python train.py --n_kv_head=4 --d_mlp=576 --norm_place="pre" --qk_norm=false --attn_scale=0.125 --tie_embeddings=false --parallel_block=false --init_std_o=0.0559 --lr=0.00543 --final_lr_fraction=0.0
Each number is 128 + 32 x the weight over its row's rms, rounded and kept within 0 to 255. Layers, rows and columns count from 0. Numbers have three digits each. The size before them is the row's rms in percent of the matrix's.

# down: layer 3 MLP down (transposed), 576x224, rms 0.113, rows 531-534, columns 0-223
# gate: layer 3 MLP gate, 576x224, rms 0.0802, rows 532-535, columns 0-223
# up: layer 3 MLP up, 576x224, rms 0.0808, rows 532-535, columns 0-223
down531 103:126114156178158148098114081076188130140141082169132054088110129142160123161158113162149059149107107086159141121118139163117116183144142112123107100128146170076120168100111186101171075081074122095103073146147146134166174076167170144163177101125147141149202139153148102167141160212149137097153065124134092151128100094114134076157151127144158132120116170085166069148095162110127117162115149094074112118130158107106154095191142105084096115096122134113148138178081152041110160206177136128126099113163117080123142139125097152149137121126099134164122107159124117090071143143099134122131138127161074118129129087129120095151170102107135095140098194113082176103088079030146122103123
gate532 099:125106129058138131158118155108104097159206139104022101060118170191083123110108124181107074130149166135138173136168091166099106186085119092117072109117075125134131084131206109096177125108108163089137150154142168125170117105125096144099133117125083125134160114119169172131139121046100144104106150135109057137173103189083102122092168125159138090137093175145131143094130161175190159179133166107110125109158131127106150126086121144129106130150122073157100139051146105157138153132134139144071076107075066127136097193116096118108103136105115152111092080085158173168115059099111138134143120083123136084169120122097162102118115142129120088111152141174162138111116066116130082102141
up532 105:162144100113093126119155176156145127214155133134085114177111189193120135169160154167102136068163106130126099108130119086142185150118110072163138113191151150114166198083205082112070161082107108107123105135136175170130131109135147147112112169110151150145141075063182088094121103126157134162094126082159140182172093104107104117140150129111064177108050139124128183111125112148167163122127115145140094192140164142201089165095129133132207139092106107074104095125136096128085107176164142115117122121146186171076087079089093097093103138191173098139096099152114145132132110134131137140074085127153126148090148161136132103134142152124125105186166068149113136121098103137142152101139
down532 100:088116082087129110039095132073119128150092106140172089110116102170172151118141149100133119133182096158140171136120186155173101149123145120135151176151065096163134101088145106143140169133095113183130088153084116107135240119138179121143125123163193124173129105174127108092145159151058165183168147169181125098171151157107152139082146206125170115144168146104165146131110119135161117160104140119099122092148128139079145108152126120105089131111124128145086123087120129150123149066114061144166144087101095083145176137116151117169120148113152088160192147221138099087178090127106188141179118167159113083124144176179111125166109112145142122133096130118114108212121159138143079153118
gate533 105:124131051100160107156100168086120096108103175086145186151138131088100112123104094171164166087194123182124086145080132091154137154125125142118174165134166193148102101132126109172129133156159133095158117107155122117116134112140153130111130142177130179125080133092118145170177116135126130137113129146077139106143125144128086131160159157110187197122154105157141140132113115152102209034087042084138101153174119091124122124132052116153078169185116050150142171105077093102103090142121080192123129073074164110151129130120150038101135166154132100120159118162139137133129147111101143122162215117075116079110100102195112109099141169144130127160173127167112110124144162144128125136169
up533 090:170109159101113168090205092124134128131138111152140097073126163152146116153153153081078074152070233125141069147164105183070109140183198128095071139099081073105163155142142158113117127103107158113079166163134147137153063131130153074110168086160117105148111133051144102161086091165096127084163143131165124137144155161151105128117131149124101074128099114132117112148157119176123113176127213198100131084114124165112120135152161084122147135119107162095171104152159112097133160219081112037120144145133164110169144104143069133120152077130104159151104123128085135123113110111111111139088109130187134140098151084107149112122108083130088110096119117077139154138134118101171109077137
down533 099:175156123093165089109084177151093116099141053096114143138136147082150098158141162132123161095133124148126085113155108176144094147138087113140167180088148176146123125101157122180112105132118144121134105114152159151110191121123178105154159177152090152103139106078122079154110071167144139145117107081110107178102123097074136118155087144143158151138156105119150136164105107149066204075161102115130081132157157130090119115112122093158078168203122140130139085184159087085166174140123198147121156112046164128185109075116120095119177105185131117140114112110166139109097163116122175116128152138062208162159114161139123062115110117122093109156063157133071171199142120139093115093183
gate534 095:118157146158131110106150120110111123168176123162116090130075155068120180104127100096112151187117121119096135171130132169136054138121120092121112161146117125095110164100174168125116100113088111160151057128116149122122104139121073120125143152076122070149137081134091138115162106165189092097113129085092098098097207101139082112098071163137182102129177167198140111088120153100125075104129142094156155117125134175085104146108119133203105089135156165080094115111104089104184109145073124113174077119171152083105119089131112178148148191161090049117118075119165125142166087148169117090113149110133156185135109117125148184122165178181120131094110056168086157121126099129054133095106
up534 099:093114105183121110130121082087085137162096064166120108160112049051074143132139137108169152180084097151157171125125072143154084145143101202084141148144101121117157120174120160125126165133119109180154160132146123084038080142135130191161119117123136115182105145164118128178159150165170082117095109154139090065113163112116113148106138118107169140106126085132162078143099154141113053099137150046156093119122146153089118124158146112138192119127150185115114189151116053087155104103035135103134119156174161127126158121121081169133101125142125131142173086080121162177161127120073133160104121145162169098140159129089085178156163113133122150138119114113166165096127109138113109074088
down534 102:186174096157117146175132133089081093111084112141100183153157179143110115155140164077138097147145110168111115102139148051115140136119131136113120138119135120089136078098091084174120141137193157169130145147146110128110167173115185110148116121137175111099165129124123131108034068059127153201171094130166138116105111134155159093148168134111078195107111131139102110085097115140116124108122087148125133127169089154130168136115156122138174165119158080146188116117082085164113128098070128183177112138142124160129063142102121147119176053130113167158112077116131035115113164138139128095172150142159113099096109201085068121152123100141094156141139183164228108096158135137099148090149
gate535 103:107069142142090127129184094139096173147128145111126113074114089090115128132090194143137107136125136084129087181091120110152151133120118105193108128174114172129064155145117141156104101089148071086114129159123133107075099157092139144152115071120078104160116197193096186088093158121148135087092085103081191135128073179078148120033096136136096114156157172172070139087119136163097132142154159076128140109140087091086119102146117097140093112122177129088135165054108069108117130177091090114075097155185132162096076137129143090135134132119125121102141157083105107162122177135122083136142128157151140168097147152106107170119126117112117167185136103124160084161170139114031104135147
up535 112:054082136103145078136049099114144113144118077100085137150080121115064120096120105125115132125124121098071106160132112163122093099099074185134128120163139143119120144164145176081122126112133073113140064163118100110168145097115141091159126097088092145111133115098120156080176149137128144129169165139097071128172214136155120113088132112133139108091107130155104083131072082117137163146179137082145125121126058140108165132160163094128164100110107102164198091141107181164091087196149150125217130138166152092110152135130076131133151137094146126162135161188112142202105151156106129140148169126121122158196165164118148090074176173154128154096171106181165094149131092086114134075194